config = dict(
    num_hidden_layers=10,
    head_dim=32,
    norm_place='pre',
    positions='rope',
    rope_theta=10000.0,
    qk_norm=True,
    parallel_block=False,
    init='normal',
    init_std_qkv=0.158,
    init_std_o=0.158,
    lr_head=0.00673,
    decay_fraction=0.577,
    decay_shape='pow',
    batch_tokens=[8192, 16384],
    dataset='wikipedia_en',
)
Each number is 500 + 50 x the weight over its row's rms, rounded and kept within 0 to 999. Layers, rows and columns count from 0. Numbers have three digits each. The size before them is the row's rms in percent of the matrix's.

# layer 4 MLP up, 128x64, rms 0.434, rows 19-52, columns 0-63
103:531448480487541542494498482516460593541484538512494621469511521536440523469584467429548536552449554470535502518426558473585479524541451588552544455483331464468442473570517451458489447474555480
116:584519599536562517393478489524467390440511426520507504402567569571456493506501497451442546452550482548526457574510590460548488414529516490471475511490562508446504493517423473433562440454531467
098:528433416509505435489463508484533502411438466440482428538488504481525507474472489559530516478523542500356471516481511542441390580499484579426522437431483496453534480609440526598436489475442537
102:472533529510505483447574487470449517500462508436407450556460518546490451473534568478506414591453496469545471567372425454466418471551482478483600543446568400457490507498409464476470550520542534
100:550481513539447434482542606451488462501509452439513498491559507454512489484511511451573462485497456587396567517472490436468506491490471633518420501554348487518495459426545557509501433430508560
094:489505461570422511448477552428488464430481540559496501420476491431425584581434552489487509426460499400486541555529538482467396435514539552507481532464495486462566397515475506453519498504377451
094:498511487516324481563482424427428408508398436457480564501492573494513498421566545528562599467507495500529580456525411589453513516480492526523519490488444514530460503501460467523533469479503452
097:373500477522466503453508550530413466470502376514421484443526574555509582545564519516524454515494407477479499545548500515463561463458591576540477517485538447458559560499503471490609563420503505
096:527540455485433509464555548521480541439650546509444549504480440580399516483482591488431564566555455598470448543547493509563497534534437558478526514533559465496514574456464504538445554447466468
089:434546459605517415508471589458458439569497438523556491447599509534470514503549459550457493443466574530558467503479416500520436442432487550434473466542587529498524563449441498469554439557515574
097:553488533453606511532506455517487508514362551503461537408549569459451541512613486529398552482499441534458503530423490454502441404466511479487445516507570579598503491503512466503584521526480530
100:525498464472493532457507583464425471562386508469493577477442419517476535570574492474614537447509464373570503569479576514549522501483574503513527455452490407510511455515418570485511520482479442
102:564500497588539590479421539593466453531479484564471394419467546511534563546455529520538578536539440491508474536435531534521458437476461607561540430486584498566486465543428511527482447454476468
096:541518486552477430503524481506622522474474538542541568440485462458511452491526566494614552474502503431519481498412412385559470523526464395501520486442433531491553518407410591487499498507513537
091:414519497533465485440517551521569511496658516424499465477552428437530516394567606513564466427449512533519438440567502459552505592558541488542482492518505501549577493540504519510569487530487534
100:490577565486506540464468518510454534563513485530462516555488490467447417489547508429499438561535449461448476417508548557585402397467552567542524500517463477459440447401461497508503541378444430
090:431469492475481446510459484534593414526426423494463495480554522543553627393456519473508515470541506525499475513473532472558574470414553464564525420491520461444469523597585448505401542545507492
099:524513510624485520447532517570571498488532527536509490498476561555434517484487615495528508462478410569434516428445533521384491561537474488535537432507524556583411455530569558568492558490476567
104:650440485414550457442465464483458522418602545516559493572468469550569464557492477472534449430439566510569520513472478514513542472443482424501502445501518543436464486535456500464438485550461393
088:506504502558398481478561547515572555498565531565490448418588512461553427438564543564513419607525548462449420547463472449487516483469477543492527498457591575559479513450578453485489467533518435
106:496517531509452530467444459483480513505496515451485492414502499446519464520464486454396535572542447626483409477482468553628394520534536399517541626510420578487517541475535457521510529480511482
096:405540601456601582452549468520569490430494582510532425464493465479616511479498579512534505516498536497540596469477508494542471555497541464481433548508570489630534482428459518509475552467481468
117:479544435554510513483438473486397446496557459580482504506581481567473509467465534430497558529518458603541596560538541500417416423491549398495532458474417437491490448547472478470468439485484425
112:467530417441491454467464464557526428529612578559451425606458563598513515443497519596459490468581469431592492473459469530481491432517509522508541492548504561539431536437538462485537543500453516
098:590515467442572446505515450500548468476507483508570553490609523503441449412474502475608526448443554449502478485500576437478387561498529478517541495455502515636475540532434536524546520519425555
109:540516538534502342582510511409537460518543534495483525498575627439484451444493495450493473501482567514542502526548596484621480468482526503475542501459456481506536601486470608494485476535567475
098:575614523612456495462526498516535356493557472526541476548476539479467539643517465475428539505514492522497489460506561478467468519576508584479543465534517522511443427491555520456498612470553493
096:544512548561472549462540464520393551454490444578541540485422413477554562494516578481520546501537373476524496444551462463491519541576450499547529572478528471558428547404525526601509562482487530
096:573424593426500400482481544517486472478432483489549457453594537619550453593502459534509510429471520500481599561469514487548529440477499433406442505513506578506493471540569479462532484538559528
112:536466567445524497460485447561537549493511561583445544415475461538475550538457464497408500471533572565451429530588549539494451514549565520502510492459527526405414477623519513390444480524509538
097:579549482453466505482478464479453535538481560515562524545458545496456545393491577441416495480545576406536458450436459451458483553577631561529494574421562478485520529521495527443557449486467532
095:456464528510536626489477474513438528535564461487459487484452519604587397461515528535526542543519447478538517527560535456534483468635511507584544483456445519497512557434405430473468544574450458
097:440537578488468542445528539540431448523497472553567560520417548515500521598478501529505533501474521553495474479528532595449406483485444534536421594550514543478411426534491535421557438427474408
092:461435464532528445451557497447497501469486517491607485392502492437542389490538569587431486501423520520540459537497410409459576466462500450429555439477415477485499471496482441498572479563543531
# layer 4 MLP down (transposed), 128x64, rms 0.602, rows 19-51, columns 0-63
101:482452463486488418619488493596496454496501450537455457421510417513523406512575478439532458538488541523604510403432481587462452575541496518521479473512499504582513530567530446419547468451537481
104:556516549559470510503459528471510485609452501473461442494482407486566519495511519449452570497641561426482547495420548481577518512470474404482524478491482376534512476545453569483580482444570531
104:504434500530530503415577507608432524468438458546525511524484510522509486517438469463486574532479487516504470448533586545623589429547543491471595410540555479533494473489589385537465495449478485
099:508503532488483463491521561476362433302480451418539535534491517455470436526480479526523494486425538565479475509509479469487553514505491546482513453513582518485483475524569490519391401557569508
099:511571461516484541571490517410472511502508499508523582519452480481539485443606454600566409472432463469518489461476443581502429401437548525455434475441525555495534430562580533452513496484560572
105:479481500531513554475521442596487529580514433423515499433541518563448440482507430564456511477409540486413446401462532577478598564427455485565492482508505536498510497450459415523421462537462571
096:461471455518513512563566440529462623481526455614508518566483446582459512526490430497390582476537528521527468484480439540533522574496530584434461493425487426463519538589512525541465570504532431
094:531487458552459473476520524492544474541512466458601535488482532449524522519476574517544480545484558429556454588414505448470436446443544490555582537498439504481538615444425517440410420414549441
100:617557527539393585595601461578468593521450487509516489536409504544522589614465450576488483539509440470521576511453454487458510471461530503497536553494523535501476514476518486489529489491427553
106:470372547458533494549587457444542558475474523570492522594503421440506514513464607489475494486598383513426461535458514539462527455560499443523482441593439537542526495566519499498481487449519452
098:474483525502412486447469531508603485546567491535627471479434507550446526462521580458565457498448532507521465554599415457537393509538540553468600473487450520462417530543484506550494536519496580
096:557476464516509512540529405560476550497476565549523511598528477428527535500497466598470488581445460546517562535468507447474539467561520377400493471533517493535525576575404533450467540560509408
104:443478472435442530536574562453495560516416513492476485423463514437606496554403498485647472498543604560589515451458474491438500493501474484543553501498555471516560479519461501558559465500527417
095:421592548466549561388477513501523441534534416483449427479439519553428513591469538444483520530562526487524460561373423559498453542584491423453546492539494534549523489482460445473458540500502475
103:556517467480536503557563506438450488472565593440531457503538520474588487544486523388482449449493540529569623517412449475457474513579533520494402475428524548420454545468412484492541468486502436
098:421441523536418503514441420413505554560540407475524507480438505498486456519567510562530560511496480529515442423519583434583481540480434600535536492506512495489496448542465608559466417466424540
082:511469551536566515527488536515448448471504503571518482372554557385489393509461488478529504429561526423524488471473539509550455428492409539447465541514484431537620570471557470447559499451505462
098:553469416574491439493535491532445506440585442474523473507529455598551406416546495477537423515551520504523525460477529492545492460508567560565503533551425528490668507485522531448536537520438441
103:528551610456498531498439558445492562493456511568435573624553510531466531464485501450515508472482545435452531550390460512446477512488459545543472518443409477563485548529606466556447570505548441
095:533465463488472537532545514496523487507459545465396486434482593410487487457517556470404601487513462554489408405484601597522520425524582448492553480581503507479479467562570467539505542489500445
097:494451451528475498499455536548456466468503471437570432518511497558448565525510487536492550580485489510507503567525567468538716521459509544465468459427516395531396428497474558490512522499496453
101:507532508447480398487476515495464541586459488492424458475513475488440414486520457565442444497620560481406438501510463597427523434557507553492547503454480475459452529577572496486512508620561474
111:561524608532571445481499486476463443563467497500525494413564416433535480505494504467567464442497453582623598506500596512431444506520426444487544562495488516452558436525448486466544466565480498
101:486489520512516611490537578488499462496537499460429502447510539489507506564416556570489520511486551500600433455526525523498448475504477504508554608438478558388497538469435426567579436480618559
096:582562581554491512603513541566515496589453516477583485478542493460388595541463469522505509529497443505597546560464463534515528541498466450424487515445585536439455473536547491403521431513454477
111:525516472519498412412511437523513458485416473451537562494499472612567415481483578556552541493496531571460559458364526490501463509477505506480393444544547521563579508525560462477457484456423476
100:551583560501433487570492444468512414534577472500488442575552524512479507456476490410441498485527516476577479505541507500384472522570524522571509447591464588592493551536478465530552494501548380
093:487440507576541475655493472443542472491570567563514512587635544493525471478510523609507537571503546487472494505472516453433510433521487428471480534422497470470427452466505536577450497539461544
095:518480499503513554517629552500532575538518468489528497482469551610553535409428531559618386541534501476452524559486540547578454481528515529442524525470554489485556541496424546379520516500489528
108:508450588508452555464487509470525474524565524457409438470486475504510444468518472468461562483561464448405487464352520475556539576433504457483547524458591543490625436500475443505554518437550466
099:487544539506492520452432480532457508523461553613432469516453424462460455499429466490488469466568503496475539601483440536580498474502476450502596601455456398464474515490582455512603423550519560
097:438498553535486396487547553464566513406500442435446503445522551448543514505572495444490534536443482561440413560450547482505488536430535488535495430591410454571464533528457441498499451546512608
100:533469433448574491602473507604518560459457620417465573559490515510501476508473466453499529440499499503447494472494430483600592409402505545484492491524507565528511496492489475541447486618542477
# layer 4 MLP gate, 128x64, rms 0.422, rows 20-52, columns 0-63
104:464485464395496506570533506532567535563496591539511524388587460485502393484536494532433498432426466478555555531591541469522569507474521542527491500466474554498488567424418451602449493473504460
105:477569602399551548542479485500517462513516538566443507496491530419443547528478565533518461526438490464547545408496575644614467512530518505517400531537530512488505574500467546517510594488458506
098:477568492405431578473455548551422444519439468536397482590489510578474494410480535541527427565512493403502582560472433555490472502433494474429454472492529497428490455589510497505495539492454536
100:418504511507454505445504432560505424433477370499452459505482613610536560528503486478495478511525423482455513583482490503520525566578519465501487536480589489456465491617436476523476612506533490
107:494466557559513448495521487599495541410597504504443388483485529538496479486525554500418549526617468504512493571442502488527538495512422595513481536436493425537447554459515591588538577475512536
102:470415488451484419630506461494477393536401443578534499563504484568531467463482500496456588412457505485408523580465495468523456517532503573541499419461519471600478501478515486456517478463569518
089:379566553478500522465483538507442511499531408550512440436455524542449453427529537486534505497423397505550526479488495498448531441434493545490537539528365403411452557570486541506576500521468491
100:464474487433515513463492439484524552451501445467466455555508579384501489481498515519458550522433577444506454486451426463497507568511400497480467493551525415534467510478488560461530649454462638
084:526410524482575469649533450580592547524492464630429503529528551488566430514527488508479485497576434499508493533490552462512567486510429435456433400484448500578525524499503483522506516473472547
101:485494523498522467610582437501445475489404512399479553471445520405515501400559432393442505550479438476512562553436487520517491449420475453484502512513466499534504473428407494518531582514476566
099:475468406515507421542446622541429470484475593415568510544383479480427439542527554496520579531465523404527562456509568489547454517508461560416504493484501435471455525465496522461480531534531544
100:490524496526515401510441510482569457584505497538495531529536430442422404575493598619510466467456590524452560410493486525529530404522510504539444527504436490452538570471551418501509540554482473
095:533593493516521432454446447509534442524517470567527555516382512495513579594491615460565484463424458524477480495415496493556447519533399461561522543511502479503456543528442544433506581420535462
105:379466409467510538474500517537509520460547495466503486486469488577497497599513541577502556585552586526497598486487548487490543445458470492432477560546463542473366551426534447489413560512486446
090:489518588451487449394495464557587503488473574552423562480532555470527473400516461391487473459460389565451487502497538519520440457508453467498432507559446438428464449519477506522565553440449528
093:529456535434405456594514512493482549441550570475411478470516515485455434566483416547540462564576475428527486474519441559478464441453547444530510508489463511408515521496620475604535454435495535
104:486493490438498479583584573413516443542482497497524590418498459535531449482563475497444549498476477478538545557607503475380542446568488432522499497557516536507546453425461568471554419537585461
102:447530488446437505483371477538552446520508625474429406517465532579566468488488485445426447541557441427492512492484475583495528436520509580549474410570451505504530491488486462571517571469532530
090:526557584483515426527499594474536515531466453549457550560493517499400469423521626537503536537499508458528515512452415410484505529413432512479513492428399490491561511596467502516515538418472572
097:371463530453505374487505480541641493540441461500554520600551477474472538483555478585568515486499545469510506558430546449454564483478395493473435412441540468459485485472473507468521518520491509
092:517455519544509547516577500453466550464465480578502430578497453501384497456509498429495413488526508519546501478573503451543503474490553375533534561479412494433524395434481530430562567422549519
114:557428570547421452463582500537535570474458493528483504523557524447561435572505495437515467472401582487455568526475516452505564556543479457605444518447525577478449527516405538422535551499542458
109:472468511504471523571464497604488458481426468612498403524557588493530451586470456553472526505517565461451447558511522485530560501585561500540504542477589423494557556417479517521441560443524427
098:522459461564478433642503431549372478554522556449485454593554470545468475493536424545524486497477519535520503485405471499453487490502423504556529526373517451509549538567532511473473570476541449
107:440459491480473486494491444515406464477554448486358526480439508549469549462367571427471496534495463486616511562466560553542497541537489539499571489488436470587448511561478560507447450519518440
098:513496480363402498501515406461551564553469516474498494444528513498430504502471477450469568539552526494456461451553529558423471537471512577506480556482450487501582408476545407378470535505410494
098:536505453556438583503440492509421463553392416530440462555479526442434485512499561423571442369474500458478495502449470491510569502544482549572572489493524407460522438522459526420504495448500450
095:499462459450457541459513498452473406424586431450552441494478544617498499496423531479514418466538481498537517565575593479556374541421443487516474407482513512425492518454495488468534447473469532
103:622484461412477375466514436506420532507458622495477484454480487499454522427455493481511490522500475532410577494481534470482589567472561545555503522558445573460470494568426584489514476490498540
098:588485435493490514509531550460579434496557501527447548458500433442588426477491574494594612541429453479419518532505548504536502506458494523580521397475438492410537579488578447515521538505517497
096:606423501474490597515513423475485515502450536497428407514471497455374537537480464511550519573477451532473547526508465577549449516508479436529520569429494514471536541462367470517460487405460558
099:495531439521455451502454484487532505414573604509373542509551506580478481459547508471458392527585485545392476464493522480547496389487516520476526567522507436582510526531511497558563516558520419
094:418397481399457563514562555528544477544561529516519495504479545519617469522605469447494482596436483512415480523449488433405500546500468547570530552435510446498554473418507524476466508547525524